Weights of a small transformer language model.
Architecture: learned positions, no biases in attention or MLP.
Training: 230M tokens, 3512 steps.
Each number is 50 + 12 x the weight over its row's rms, rounded and kept within 0 to 99. Layers, rows and columns count from 0. The size before them is the row's rms in percent of the matrix's.

# layer 9 MLP up, 320x128, rms 0.0695, rows 109-217, columns 0-63
092:55 47 37 47 52 49 35 65 63 30 73 60 44 31 56 56 66 38 45 39 36 39 49 50 62 43 51 43 68 39 50 50 38 51 41 41 53 49 45 35 63 48 44 50 17 56 70 59 34 59 59 34 39 21 45 61 47 33 53 64 50 61 79 65
110:38 63 77 42 45 47 51 46 53 61 64 39 38 67 32 54 47 55 38 52 38 66 54 65 53 40 45 44 50 87 68 38 66 26 54 36 64 43 73 47 66 58 69 54 35 33 57 44 63 46 35 46 45 39 60 63 33 41 66 41 56 55 47 65
095:46 50 56 52 52 41 44 53 37 56 32 57 41 39 29 53 53 45 28 57 56 47 71 62 51 44 56 49 47 59 62 61 49 56 52 50 51 41 62 50 44 57 54 55 37 40 66 48 57 60 33 54 48 41 31 35 53 58 67 38 44 34 47 21
110:58 36 35 28 58 20 51 23 37 45 55 63 71 62 50 48 52 47 49 54 67 19 42 83 38 24 49 42 39 54 53 59 51 58 44 56 31 49 53 35 48 39 40 36 63 47 52 46 46 64 53 62 58 40 61 62 55 54 57 51 46 65 51 56
091:76 62 51 48 48 41 46 40 54 21 61 55 35 73 53 51 35 41 39 69 46 51 42 68 64 54 78 46 44 63 64 51 59 42 30 55 54 50 47 51 58 41 50 65 47 61 62 46 52 54 58 38 33 53 58 60 46 65 55 21 49 37 36 57
104:57 40 43 50 73 48 49 45 34 65 65 58 67 71 46 55 59 57 40 78 29 56 28 67 65 60 45 58 49 49 48 42 45 36 38 44 41 66 54 57 34 61 49 57 32 42 43 74 60 51 26 52 51 61 71 39 49 49 45 76 53 41 42 53
093:66 46 57 54 47 49 58 58 52 75 57 64 47 21 55 36 57 49 64 53 67 54 51 45 36 54 68 36 45 52 57 43 30 63 65 57 74 40 48 43 53 44 51 60 41 48 72 45 34 71 39 42 53 48 54 25 45 49 35 59 64 44 39 49
108:39 42 42 46 55 25 41 58 39 65 62 49 40 70 48 54 49 39 53 63 53 55 58 48 61 50 21 58 30 54 56 35 44 51 45 44 55 39 42 63 72 54 57 63 32 50 60 79 42 43 49 55 48 54 60 46 58 57 48 62 50 30 51 66
097:42 29 75 60 72 56 37 46 67 40 85 39 48 54 35 50 40 34 44 46 43 39 68 56 51 52 36 43 34 52 43 64 39 49 49 58 56 57 56 44 33 62 53 45 53 56 53 35 39 33 31 49 45 45 65 44 70 59 32 63 37 45 35 70
091:58 49 60 58 42 58 48 46 77 39 38 57 46 61 44 65 52 55 35 66 35 52 52 64 29 30 68 47 37 61 60 55 59 43 43 53 65 75 59 42 60 46 24 56 50 67 50 59 73 60 50 44 52 66 72 40 52 75 38 55 53 42 66 64
117:64 52 42 52 51 52 66 38 44 57 54 48 60 72 48 39 49 41 50 24 51 63 67 44 61 38 62 51 54 55 52 45 36 30 36 50 69 62 42 48 57 60 48 59 46 43 65 33 62 56 58 53 33 56 28 52 60 16 66 59 58 35 65 66
097:58 47 31 53 45 36 58 44 74 52 78 32 61 51 64 63 25 37 62 64 24 50 73 33 78 38 36 34 39 54 43 46 49 18 50 28 32 61 55 41 50 26 45 63 33 35 38 56 56 57 55 73 73 30 60 44 59 52 46 58 56 48 66 48
094:34 56 27 30 49 52 52 54 44 33 30 54 56 32 58 46 64 42 38 56 19 54 27 49 57 51 58 59 41 51 64 40 56 62 54 53 57 41 27 47 56 55 32 33 44 54 57 52 52 42 35 61 56 48 66 54 56 35 64 44 73 45 31 54
107:66 64 53 63 31 42 43 35 65 61 50 55 46 74 44 64 65 50 65 51 75 52 32 51 56 27 38 51 63 44 43 47 57 66 35 43 25 69 51 44 60 55 54 55 59 32 36 46 45 47 73 54 42 49 53 24 72 78 55 60 35 29 40 39
100:54 55 47 56 56 60 45 62 41 55 53 42 55 56 35 44 48 37 34 39 34 60 56 54 51 66 44 39 71 12 14 52 53 55 49 34 47 31 58 45 46 70 57 64 48 53 57 64 39 55 45 49 56 57 61 54 49 53 48 57 59 39 51 60
080:42 60 63 64 50 60 47 44 64 32 61 48 43 59 58 54 53 56 63 54 34 31 51 59 59 52 44 51 22 46 75 41 52 32 54 64 55 49 30 55 43 55 75 37 47 63 47 52 43 69 72 47 42 61 64 47 45 75 44 35 55 29 57 75
106:44 40 61 38 43 41 51 54 77 26 64 55 50 73 54 42 46 67 25 66 26 66 46 40 49 47 63 28 48 42 55 58 43 62 61 74 39 40 71 37 31 64 67 50 38 46 32 51 61 59 56 61 50 57 49 41 49 53 55 46 26 58 49 54
094:52 60 54 40 54 29 50 42 33 43 47 47 41 54 52 37 61 64 48 45 56 56 63 33 51 50 47 55 25 55 58 50 43 50 76 40 36 59 41 38 34 51 45 49 61 58 42 68 49 77 68 40 36 59 55 56 54 53 57 52 64 40 46 57
096:42 58 44 49 39 42 50 68 61 66 48 56 64 35 63 33 59 63 40 68 44 46 46 51 62 55 42 48 67 26 67 46 63 55 38 54 57 20 72 72 63 52 26 58 69 57 32 51 48 49 58 37 74 60 54 73 31 56 62 55 53 46 41 54
098:41 35 52 25 31 59 56 49 59 52 63 50 81 45 44 42 34 43 42 58 42 51 46 45 42 43 38 49 45 52 48 47 25 47 66 48 64 55 59 60 52 50 42 76 37 54 53 19 53 64 25 60 61 47 59 45 50 57 26 53 48 77 39 45
109:51 51 43 57 60 53 55 44 38 79 70 69 51 35 73 66 52 41 43 37 51 47 66 45 47 55 54 44 34 47 71 32 31 34 31 50 65 73 37 18 45 29 35 51 31 32 52 56 37 46 65 56 51 46 63 62 42 47 45 50 52 46 58 69
104:30 46 54 20 55 53 63 58 52 49 58 57 56 50 57 53 47 72 50 66 48 48 58 40 41 53 62 56 67 53 49 46 21 48 34 76 52 54 42 56 46 39 56 46 83 51 34 66 83 64 51 42 42 57 62 32 45 19 72 43 40 60 32 32
096:48 30 66 42 73 84 44 72 41 42 63 68 55 57 56 38 47 59 58 35 33 60 44 34 57 68 70 53 24 29 63 68 72 68 50 44 43 51 78 51 46 55 63 56 44 54 49 47 38 62 63 52 74 44 55 48 32 53 62 58 37 43 43 51
097:67 34 70 48 42 78 38 38 59 66 25 55 55 44 46 57 39 62 38 40 71 46 68 55 29 40 41 70 54 66 50 61 30 34 70 45 51 63 42 52 67 50 55 67 44 41 66 47 48 69 57 57 36 23 53 69 49 65 51 34 60 59 45 48
090:49 52 46 47 40 58 40 42 32 34 49 35 78 42 35 43 71 60 51 50 30 51 56 54 37 57 32 44 46 64 37 46 48 41 57 38 29 39 85 46 43 48 78 59 84 52 38 36 55 63 45 36 66 44 41 57 43 57 55 48 61 55 51 43
099:56 59 38 50 65 27 65 49 52 65 50 45 46 45 32 58 55 46 58 58 76 55 47 55 65 45 55 66 64 54 39 41 42 70 54 73 45 39 54 22 46 43 60 59 58 64 68 39 42 54 43 46 54 75 55 47 51 38 64 42 50 38 50 43
098:58 61 66 32 58 43 37 65 59 42 62 44 56 57 60 36 38 68 35 54 52 44 50 53 54 35 58 54 42 46 36 47 36 46 21 57 37 54 34 23 45 47 54 63 70 41 41 38 78 42 40 41 32 27 60 45 41 40 30 60 42 41 60 66
099:54 27 57 48 81 42 37 53 46 67 48 62 62 36 63 54 47 54 36 52 50 31 61 32 46 40 40 83 45 53 50 59 45 57 36 65 43 57 45 44 30 32 62 60 62 51 41 64 48 68 48 73 62 52 66 44 58 45 39 58 62 59 50 46
098:52 40 49 64 65 46 47 48 44 27 44 15 41 67 24 27 45 64 54 61 44 62 69 49 42 62 58 67 50 50 46 64 56 45 65 49 50 50 67 53 51 57 57 55 56 17 44 78 40 58 42 55 43 45 34 60 45 47 51 49 51 60 65 62
101:41 30 48 65 86 46 53 53 59 44 64 48 49 56 36 57 51 61 59 40 31 54 58 54 48 54 30 78 57 45 35 46 44 38 72 48 58 46 52 60 54 62 39 52 38 56 49 51 62 32 47 54 39 63 19 70 31 64 51 43 42 45 53 71
103:62 52 40 44 52 46 41 54 58 41 49 43 42 67 69 48 33 58 53 40 33 41 43 44 40 64 55 41 44 62 67 57 52 55 47 64 46 46 70 70 55 49 30 41 46 35 40 46 72 55 72 58 55 47 37 62 57 22 39 56 60 76 44 53
106:42 45 47 52 56 38 62 49 40 29 51 78 46 41 73 49 48 20 72 61 50 50 45 64 49 38 44 49 67 58 41 50 62 70 41 34 32 31 44 53 41 22 39 52 49 58 65 52 35 47 66 40 60 46 52 37 58 50 42 60 42 70 48 50
116:41 51 27 32 54 63 60 20 63 49 44 33 74 34 63 45 62 48 63 39 61 33 78 68 71 59 52 50 73 53 52 44 46 43 56 51 35 30 50 60 65 42 35 69 46 59 51 42 52 34 58 51 36 61 92 57 45 60 36 51 42 54 67 57
094:55 56 47 51 34 66 72 65 55 53 72 30 54 50 34 47 44 41 65 57 38 41 36 51 66 60 65 33 51 59 36 67 46 42 52 51 31 28 68 59 63 50 58 54 53 59 49 53 54 45 47 47 52 61 40 67 26 45 55 54 73 40 42 55
113:35 52 75 39 53 45 49 73 66 54 34 39 47 70 41 39 57 47 45 40 50 56 64 59 46 53 73 33 59 59 49 65 39 41 67 65 57 40 57 53 47 36 39 49 49 22 33 63 61 76 48 45 44 72 45 57 50 47 33 54 42 63 49 60
097:35 54 56 53 35 39 52 44 54 54 51 41 43 38 43 56 48 40 69 59 41 51 68 62 44 68 71 40 24 50 53 63 56 39 58 59 68 10 49 30 31 39 41 47 41 44 59 48 48 74 46 34 47 47 48 49 49 87 66 27 60 36 34 45
095:41 48 58 53 49 84 70 48 62 46 62 56 55 43 32 59 49 56 62 41 54 51 19 54 66 49 39 58 30 50 18 51 55 65 39 47 39 17 68 48 50 59 60 57 47 50 54 50 64 62 31 52 51 38 53 41 55 36 65 65 57 39 41 40
102:34 58 41 45 32 45 48 54 66 62 55 67 63 49 52 63 60 35 77 56 47 45 53 56 59 36 52 37 54 71 31 29 32 48 46 54 63 55 63 66 53 57 56 38 54 56 59 36 41 54 70 50 47 87 47 55 56 51 27 63 17 55 33 64
092:52 66 26 53 54 27 43 59 33 47 41 46 46 49 41 52 38 63 46 67 42 48 46 61 54 53 60 12 63 54 51 50 49 42 47 51 47 56 56 68 45 48 61 56 82 24 60 61 31 64 44 49 89 36 61 48 51 43 49 44 58 56 42 39
091:69 43 44 57 79 47 66 51 45 63 41 40 43 46 66 44 36 55 70 37 51 45 59 33 58 51 49 69 40 61 56 44 56 37 41 33 51 53 52 52 44 50 63 50 36 38 37 26 68 54 47 73 24 59 61 54 49 40 44 47 42 52 50 66
099:43 57 54 36 63 65 45 66 70 43 44 44 74 40 64 33 36 49 63 54 46 57 72 57 48 62 59 52 53 57 27 59 45 43 34 44 40 37 58 51 33 27 42 63 48 42 45 47 52 60 33 62 33 54 45 49 46 24 36 32 48 58 34 41
095:39 51 33 44 67 59 52 69 54 67 29 57 45 62 55 52 42 41 56 44 52 41 58 53 35 45 50 72 48 45 49 52 55 53 47 57 48 27 68 66 49 35 47 41 44 54 61 44 54 48 73 21 31 32 34 39 63 40 49 46 32 77 63 20
099:53 43 36 57 62 53 43 42 42 52 41 52 54 54 49 60 57 39 46 59 71 44 53 45 49 46 55 52 46 83 19 36 42 37 48 46 52 34 39 82 26 55 67 45 43 50 40 50 38 55 60 63 45 66 35 65 61 47 41 43 62 63 49 54
102:46 58 45 40 68 58 61 23 59 45 41 45 32 46 40 41 43 48 40 54 62 48 29 44 55 41 31 39 43 64 50 55 51 51 52 24 66 47 62 78 32 30 61 47 48 73 40 51 39 30 43 39 63 44 66 33 49 73 49 48 29 23 67 59
103:67 45 62 45 37 75 43 57 54 43 64 78 52 49 54 36 40 43 63 34 66 30 57 49 37 64 53 70 42 44 56 44 45 63 49 46 37 33 67 28 43 47 59 44 68 46 71 59 28 62 52 72 51 57 57 46 36 43 43 52 61 54 53 62
108:52 52 43 24 60 55 46 56 54 54 54 71 48 46 36 48 43 41 75 31 50 46 41 23 35 57 65 49 35 55 46 51 54 57 61 49 48 51 30 39 73 42 43 57 62 49 34 50 47 71 57 28 61 72 27 75 60 59 52 27 55 39 49 65
097:54 63 67 56 63 42 46 65 58 40 48 68 45 43 50 51 54 54 57 46 51 37 49 46 59 40 43 51 61 50 60 68 58 43 58 58 62 55 47 53 40 58 51 41 69 69 34 55 51 60 26 57 42 44 50 52 47 43 46 41 30 68 53 46
085:38 34 60 48 45 40 51 56 38 61 56 43 52 56 58 48 42 54 55 38 55 58 72 49 61 38 46 36 50 52 44 55 57 57 71 29 57 51 38 58 69 53 47 57 45 60 70 42 62 47 33 67 46 41 48 59 52 45 48 62 56 44 35 72
105:61 35 39 48 48 42 40 57 41 60 49 58 42 65 32 54 48 35 61 38 67 41 33 51 60 48 68 38 39 71 50 42 41 52 33 76 40 62 52 38 65 51 33 68 59 38 66 46 69 44 56 59 41 57 51 71 35 35 45 50 48 26 42 46
102:50 45 45 75 38 50 60 42 50 42 58 52 28 34 47 44 57 71 65 48 64 50 44 87 57 41 66 54 56 58 42 49 54 54 61 61 44 72 45 46 58 72 39 36 52 33 40 46 28 35 39 60 53 54 71 74 49 52 51 58 72 40 51 36
099:54 45 57 59 44 36 49 52 48 52 41 55 64 70 41 42 39 32 50 38 63 45 57 35 56 25 67 37 73 56 73 51 61 37 43 54 57 65 52 72 58 44 44 27 45 24 39 42 33 70 50 49 51 61 56 53 65 46 18 56 45 60 61 80
103:46 63 32 47 31 54 47 44 63 43 46 53 44 37 61 52 41 44 53 34 62 76 70 32 38 47 54 56 48 36 57 33 42 65 49 42 72 65 64 25 53 52 33 56 56 61 67 46 64 41 60 35 70 37 45 61 71 32 56 66 57 59 38 55
101:50 62 43 46 49 45 50 32 59 44 51 33 76 41 49 76 54 56 35 63 41 24 58 80 65 59 55 33 21 41 63 53 38 53 40 38 58 57 57 53 33 59 43 63 55 47 59 46 51 40 48 49 52 42 43 42 66 64 43 55 47 31 56 37
097:56 39 64 44 55 78 48 57 43 28 48 43 50 64 50 81 18 42 79 45 63 48 52 63 59 34 48 47 46 56 32 67 51 41 60 44 47 69 52 58 67 36 54 56 51 22 32 51 63 40 66 59 45 27 39 44 62 50 63 41 51 38 54 44
103:42 59 44 35 57 55 62 48 50 39 56 57 55 52 56 40 42 53 68 70 30 53 59 47 54 45 54 54 46 71 30 45 38 19 36 60 60 57 36 37 38 48 52 51 69 47 28 29 55 36 35 44 34 54 56 70 49 37 61 39 54 68 49 26
112:50 56 33 51 76 67 57 45 44 35 53 49 57 56 75 50 54 56 54 49 55 41 53 43 58 53 69 52 63 54 35 54 48 51 46 53 39 64 36 41 27 45 66 47 71 51 32 36 56 39 19 54 48 60 36 45 41 42 49 34 50 67 31 51
107:29 48 42 55 51 32 48 51 51 45 48 58 56 46 56 62 71 67 41 75 55 61 47 44 40 51 45 54 40 35 44 46 32 37 55 67 55 28 42 16 60 48 50 54 46 51 37 72 47 38 60 71 75 67 70 54 57 71 42 40 48 35 62 48
093:63 44 37 41 28 56 41 34 31 27 40 60 48 49 73 41 65 67 60 54 52 65 51 52 46 35 65 56 49 52 46 47 58 54 14 46 60 50 32 50 45 44 58 30 45 57 45 66 31 38 50 48 48 49 49 44 49 46 53 60 46 53 65 47
095:24 65 43 47 56 61 47 54 45 35 38 41 51 59 54 39 27 58 43 33 34 60 69 74 74 48 39 49 56 58 46 47 50 56 42 63 59 64 36 60 29 58 36 60 42 66 71 27 46 55 45 53 43 54 31 40 40 37 54 39 57 60 45 46
098:42 56 61 62 73 40 60 52 37 45 44 34 43 45 39 42 33 53 51 59 60 45 62 65 29 54 37 39 80 68 50 48 53 57 46 53 59 56 51 46 63 59 59 42 63 49 54 47 39 44 60 49 54 42 57 47 52 43 38 26 71 58 51 55
099:64 60 31 52 41 50 53 56 43 43 55 53 29 66 46 45 63 45 32 42 38 61 55 72 56 65 58 69 59 40 27 40 56 41 31 62 47 64 45 49 43 43 74 46 32 32 45 35 63 63 47 48 45 23 48 43 71 63 44 57 60 53 59 63
102:46 59 48 33 34 30 61 57 57 56 42 64 58 69 30 56 38 63 37 45 57 48 44 37 23 42 47 36 55 59 46 52 61 55 49 40 68 55 63 38 63 50 60 53 60 39 41 52 40 35 61 63 59 47 32 70 50 55 38 67 38 43 55 44
097:41 53 61 60 45 62 67 50 47 76 53 49 60 26 52 58 33 52 55 58 34 51 65 56 64 34 53 53 65 81 47 63 43 71 49 58 51 42 48 54 39 39 60 48 52 61 54 48 61 40 50 62 34 30 36 48 53 33 55 48 31 39 44 38
102:45 52 56 62 55 53 54 33 42 69 42 63 39 43 38 39 40 25 70 49 71 47 45 73 70 49 59 33 36 32 50 31 55 48 58 58 31 44 54 69 41 42 66 47 58 50 67 47 71 65 49 41 23 57 50 45 55 39 58 32 49 61 35 38
097:30 60 55 51 48 47 62 65 66 41 54 69 44 28 40 66 21 58 70 60 44 29 59 57 76 64 54 56 42 22 50 31 46 64 46 41 67 54 63 57 49 24 52 59 66 77 54 57 54 45 57 62 52 50 57 45 35 47 36 75 52 33 51 51
096:59 36 27 57 61 44 29 47 80 66 50 47 58 55 42 39 48 52 57 53 39 46 53 36 41 56 28 34 50 27 54 23 64 27 42 45 34 46 38 64 40 46 58 40 38 61 49 50 54 60 51 80 54 71 84 41 60 40 53 45 51 48 48 24
087:50 27 49 32 69 54 43 53 62 73 18 45 37 61 45 45 76 52 25 57 46 36 36 57 46 48 45 61 52 46 58 66 70 57 51 54 53 49 48 66 58 43 42 32 51 36 57 46 63 58 61 71 41 60 49 46 53 46 66 56 52 59 19 66
097:51 55 41 35 67 74 49 59 62 56 53 49 34 54 38 46 62 44 63 60 68 35 62 51 39 61 63 47 59 39 28 55 35 60 48 46 35 54 56 64 34 72 69 42 47 39 49 62 34 50 61 73 53 81 39 46 54 67 47 79 44 24 35 59
113:41 57 38 49 55 41 29 46 60 50 61 47 69 51 51 64 59 41 54 27 35 49 42 55 60 55 64 33 56 55 42 51 72 52 66 62 48 50 59 59 45 59 39 58 54 34 31 33 39 53 38 55 66 71 67 47 81 24 52 59 46 70 50 45
099:61 65 47 60 47 56 65 48 53 39 55 59 47 72 66 41 40 57 42 40 36 61 37 42 43 42 43 47 35 60 37 33 60 62 47 34 39 71 44 24 54 39 77 65 55 53 48 49 50 60 67 64 75 43 38 54 32 82 36 41 42 15 30 56
104:48 55 53 48 36 47 60 33 58 63 35 61 46 43 54 76 58 60 32 73 70 52 53 63 52 59 45 43 60 51 47 57 48 34 45 46 29 36 54 55 44 45 37 61 52 25 39 38 61 24 28 49 61 56 66 70 51 46 59 37 49 52 54 50
101:44 55 70 37 51 40 36 60 41 45 64 51 51 56 44 52 54 49 41 60 41 45 53 57 71 57 51 46 68 53 56 41 52 51 34 51 23 54 72 82 51 36 44 48 58 60 48 54 45 69 50 75 44 39 63 42 40 47 57 60 45 40 56 60
094:38 36 44 35 74 33 35 50 56 42 47 48 43 59 43 69 73 51 63 23 40 47 62 52 63 36 64 43 65 54 51 55 37 60 53 68 53 53 47 50 32 52 62 47 57 65 54 58 41 58 58 57 56 69 48 46 33 44 55 48 45 44 86 63
094:47 45 62 55 37 40 35 57 54 69 43 50 57 67 51 35 39 41 39 34 90 69 44 64 54 62 50 56 43 59 49 59 47 62 54 44 49 49 63 47 87 34 56 54 44 38 43 39 33 59 50 47 59 59 54 53 59 18 56 34 53 50 45 55
099:28 38 43 35 61 50 30 37 64 56 53 56 38 39 51 57 51 56 65 36 48 55 64 56 74 48 60 44 41 50 53 49 62 30 45 24 42 77 55 36 42 54 40 62 35 41 44 62 64 37 31 62 64 32 51 70 59 64 41 49 55 60 60 42
106:68 61 56 49 45 49 57 52 54 67 43 29 54 48 46 40 28 41 37 66 59 49 66 58 45 56 39 27 75 41 65 46 53 44 54 44 42 56 46 52 60 52 39 65 54 35 42 62 61 24 54 48 44 45 63 64 61 51 59 46 42 46 59 46
094:44 60 62 56 39 49 55 36 59 45 56 66 51 35 44 46 25 71 46 56 46 32 35 52 49 60 36 80 68 39 44 42 80 67 45 62 43 49 66 50 64 46 46 64 39 55 56 36 48 45 65 72 50 50 49 58 45 45 44 42 74 67 42 59
103:51 38 37 39 52 47 51 57 62 53 29 39 55 45 35 46 40 51 67 50 45 74 54 28 54 34 39 53 66 49 53 60 57 26 44 37 51 50 55 43 60 68 59 64 54 48 54 76 85 62 61 60 28 60 39 54 46 40 42 48 54 44 59 42
119:60 54 79 49 30 55 56 54 55 52 51 50 44 43 51 28 52 49 39 64 29 65 53 56 42 49 52 44 37 39 53 47 44 40 35 48 31 61 34 48 45 48 74 50 39 47 51 46 37 34 54 60 67 63 43 45 59 50 35 34 36 61 32 46
110:30 62 70 79 68 70 68 45 48 56 63 47 30 50 52 33 42 41 53 33 68 42 41 68 44 36 63 36 55 43 63 42 61 44 59 47 70 46 44 59 61 48 44 55 57 45 53 32 49 61 60 45 36 54 45 62 53 50 45 55 53 37 60 33
096:41 50 34 45 58 40 40 50 54 37 62 47 17 69 26 46 54 55 49 62 49 36 68 61 62 56 52 40 58 48 64 57 49 40 71 52 61 46 38 40 62 53 31 41 42 65 59 61 48 44 22 52 40 67 56 66 38 58 75 60 36 36 58 43
106:42 43 45 53 39 49 47 56 48 29 46 50 53 42 53 32 66 56 45 50 32 67 50 43 42 47 53 56 43 41 25 64 40 56 48 76 36 51 72 63 67 44 47 56 41 56 49 56 31 59 48 55 32 31 46 42 59 19 42 48 49 44 56 70
093:31 56 56 61 64 33 52 27 43 45 33 41 71 38 74 41 57 41 69 61 51 41 51 43 47 23 44 43 56 59 47 59 45 48 55 51 73 59 64 22 67 21 63 44 45 43 49 60 51 36 24 18 64 46 45 54 49 44 58 50 52 62 51 58
105:60 79 48 66 20 56 70 48 55 69 57 64 44 58 51 54 45 54 59 45 47 50 45 27 54 46 60 70 29 53 66 44 66 34 48 54 53 47 46 71 43 42 46 45 63 42 36 37 63 40 55 36 47 59 51 47 50 74 37 33 66 62 23 32
096:64 46 41 42 61 51 48 63 66 33 39 56 48 47 49 49 47 60 40 44 49 53 67 53 59 52 61 43 64 49 39 47 51 50 58 58 52 63 52 61 40 46 49 38 55 52 70 65 43 35 27 51 53 49 61 53 31 60 69 43 47 57 47 36
097:46 44 31 69 37 40 45 32 59 38 58 51 49 56 44 66 58 56 52 43 48 46 66 62 49 57 27 43 37 62 69 38 71 62 45 51 73 54 66 43 34 63 40 82 47 58 59 49 46 51 58 30 55 41 29 40 47 63 54 43 58 62 50 41
096:33 60 44 33 59 56 37 67 65 61 56 76 45 59 59 35 43 63 55 54 58 64 43 47 70 36 79 44 43 45 71 62 50 38 38 66 49 75 27 41 45 72 65 50 51 49 28 57 67 57 32 46 62 41 32 56 28 52 48 52 55 56 62 48
097:73 41 38 55 37 49 51 50 54 45 52 66 52 49 68 55 46 47 33 52 47 35 40 62 36 34 43 44 26 46 42 34 50 31 53 73 51 56 48 51 25 23 63 69 59 67 34 35 43 43 43 35 41 43 53 55 69 43 55 64 29 59 61 47
094:50 41 45 49 51 67 42 71 43 56 46 75 62 52 28 62 35 31 45 53 32 54 43 50 45 54 65 63 41 58 42 24 45 26 36 76 35 40 53 40 37 53 66 51 66 52 28 39 66 50 65 46 60 33 45 54 42 54 43 53 53 56 44 58
095:45 67 50 66 44 42 53 34 50 63 30 47 50 70 46 64 73 20 73 47 52 36 42 47 51 54 54 40 32 34 56 58 47 46 47 57 56 46 53 45 36 59 54 46 29 48 29 62 35 45 45 58 56 34 55 28 65 64 71 60 45 66 41 88
102:57 28 39 57 53 56 56 44 52 51 27 61 53 74 31 54 47 44 37 66 47 30 55 60 41 47 33 49 55 39 47 37 32 34 59 48 58 68 56 62 51 55 36 49 31 29 41 74 46 50 57 49 68 52 47 43 46 49 38 71 78 45 60 57
091:56 49 43 63 71 40 52 28 58 72 62 54 35 35 63 58 45 43 52 47 46 46 38 63 66 50 56 61 56 64 44 27 43 39 52 50 65 46 45 46 54 61 49 72 46 37 61 46 35 55 59 37 38 71 58 45 42 37 24 41 53 54 63 51
100:58 66 66 53 19 45 24 55 21 56 39 35 32 49 76 59 61 54 61 51 35 57 40 15 54 45 57 48 53 43 58 52 49 60 66 56 36 49 53 42 66 61 49 35 41 33 50 44 48 42 44 48 49 55 49 43 49 59 42 49 43 58 40 50
096:45 67 46 87 42 27 46 31 56 46 50 45 56 32 46 61 61 70 57 49 45 57 46 33 65 46 47 38 43 34 60 40 56 55 48 64 47 55 66 57 67 40 54 53 59 72 41 51 53 77 66 49 55 34 57 48 60 56 57 37 61 31 45 51
102:65 75 58 74 48 60 37 66 45 42 53 52 39 64 79 60 37 47 44 37 39 54 46 63 58 46 65 56 57 49 64 62 46 45 51 60 45 33 41 60 52 38 53 71 58 52 36 58 25 42 35 38 59 50 52 49 29 71 42 72 55 51 65 65
098:46 58 58 42 37 49 41 42 37 49 49 43 37 56 41 65 32 51 66 47 48 52 30 64 60 49 32 47 53 53 50 47 47 56 43 46 45 57 43 54 77 57 53 53 56 81 48 61 65 32 77 32 41 35 63 57 68 35 62 71 69 42 54 55
095:45 72 48 80 67 59 39 44 53 61 59 63 19 52 57 51 52 39 29 46 58 46 53 42 84 55 51 79 39 41 49 46 52 28 46 48 57 65 50 59 56 47 43 80 48 44 36 48 53 65 66 37 41 49 54 44 27 56 72 58 56 49 40 34
093:44 51 38 29 42 53 59 31 50 50 64 60 68 24 49 56 70 77 46 56 36 70 50 61 54 39 56 43 40 46 46 59 45 36 55 67 52 37 65 31 54 62 60 45 55 44 49 59 51 59 32 49 56 54 52 48 31 38 50 69 60 54 53 44
103:60 63 37 55 64 49 23 56 56 41 37 60 52 45 39 67 45 83 42 81 22 50 62 47 38 74 60 45 72 60 52 41 45 50 34 44 53 49 43 35 59 47 35 62 67 49 63 61 29 47 45 50 47 54 34 53 33 55 36 34 44 40 52 66
100:45 73 61 25 70 48 51 65 47 28 46 46 46 52 46 67 69 56 52 59 33 61 59 44 64 61 52 43 44 65 36 47 29 66 57 50 67 62 50 46 40 31 75 54 48 65 45 64 49 43 47 42 22 50 66 53 53 46 49 44 50 43 42 38
092:64 51 48 47 48 53 51 44 53 41 65 62 46 42 53 41 50 64 51 46 26 46 66 53 50 40 61 52 52 41 25 63 60 41 38 42 57 48 47 56 56 57 54 41 28 45 58 49 44 41 55 66 42 50 50 49 51 80 57 51 57 46 63 29
102:27 75 42 59 35 34 54 63 28 30 38 57 35 55 64 52 42 47 38 50 41 49 69 65 64 40 48 59 64 42 60 52 48 48 41 48 36 46 59 53 64 69 41 45 52 46 54 39 58 34 47 44 53 10 56 60 55 45 62 56 52 56 62 61
096:48 54 31 77 41 39 39 53 67 42 47 41 71 44 69 45 66 66 60 43 38 49 25 50 74 48 49 70 57 74 62 42 52 62 63 38 46 63 62 51 48 43 59 56 61 63 39 44 47 58 48 43 39 60 64 70 45 45 61 40 61 41 56 49
100:45 35 55 67 52 34 34 65 58 34 51 63 49 44 46 77 61 58 28 43 51 50 40 56 54 32 76 66 28 68 74 58 61 29 48 60 41 49 33 59 63 42 47 34 42 56 44 57 60 53 51 45 46 58 52 61 48 53 55 52 39 33 62 64
098:65 43 84 28 45 54 45 50 50 29 66 56 78 44 61 41 47 44 47 38 55 52 47 52 64 54 46 24 58 58 49 49 54 68 68 69 48 66 30 56 45 40 30 27 47 59 58 43 54 37 24 51 69 50 58 63 49 31 59 54 55 37 37 60
090:53 64 56 55 52 54 63 67 45 50 42 42 23 44 33 40 59 54 57 56 67 41 42 69 47 62 65 37 45 59 35 45 28 55 35 53 64 30 60 58 71 52 85 43 41 50 50 44 61 62 52 41 49 70 47 36 56 59 19 64 61 46 41 55
093:49 35 51 41 36 50 36 49 39 47 34 42 49 22 52 48 56 44 58 37 42 45 64 43 52 35 53 77 77 52 56 43 54 44 65 31 49 49 56 69 77 49 59 31 48 45 33 67 42 40 51 51 39 53 33 42 60 49 39 51 34 49 44 53
102:62 20 56 57 44 46 45 43 40 60 46 57 62 30 55 44 60 63 40 39 57 54 47 52 42 40 42 55 60 18 64 51 29 50 39 50 51 37 70 47 49 46 40 47 39 48 47 36 51 43 41 42 52 61 44 41 45 52 58 52 77 42 51 48
106:43 46 41 51 46 43 68 64 47 51 63 62 40 60 49 50 26 57 39 53 45 59 37 47 56 64 46 35 74 53 35 44 39 50 47 31 57 54 55 43 50 41 62 39 59 33 57 45 59 40 70 44 50 52 49 64 40 38 46 50 40 66 63 53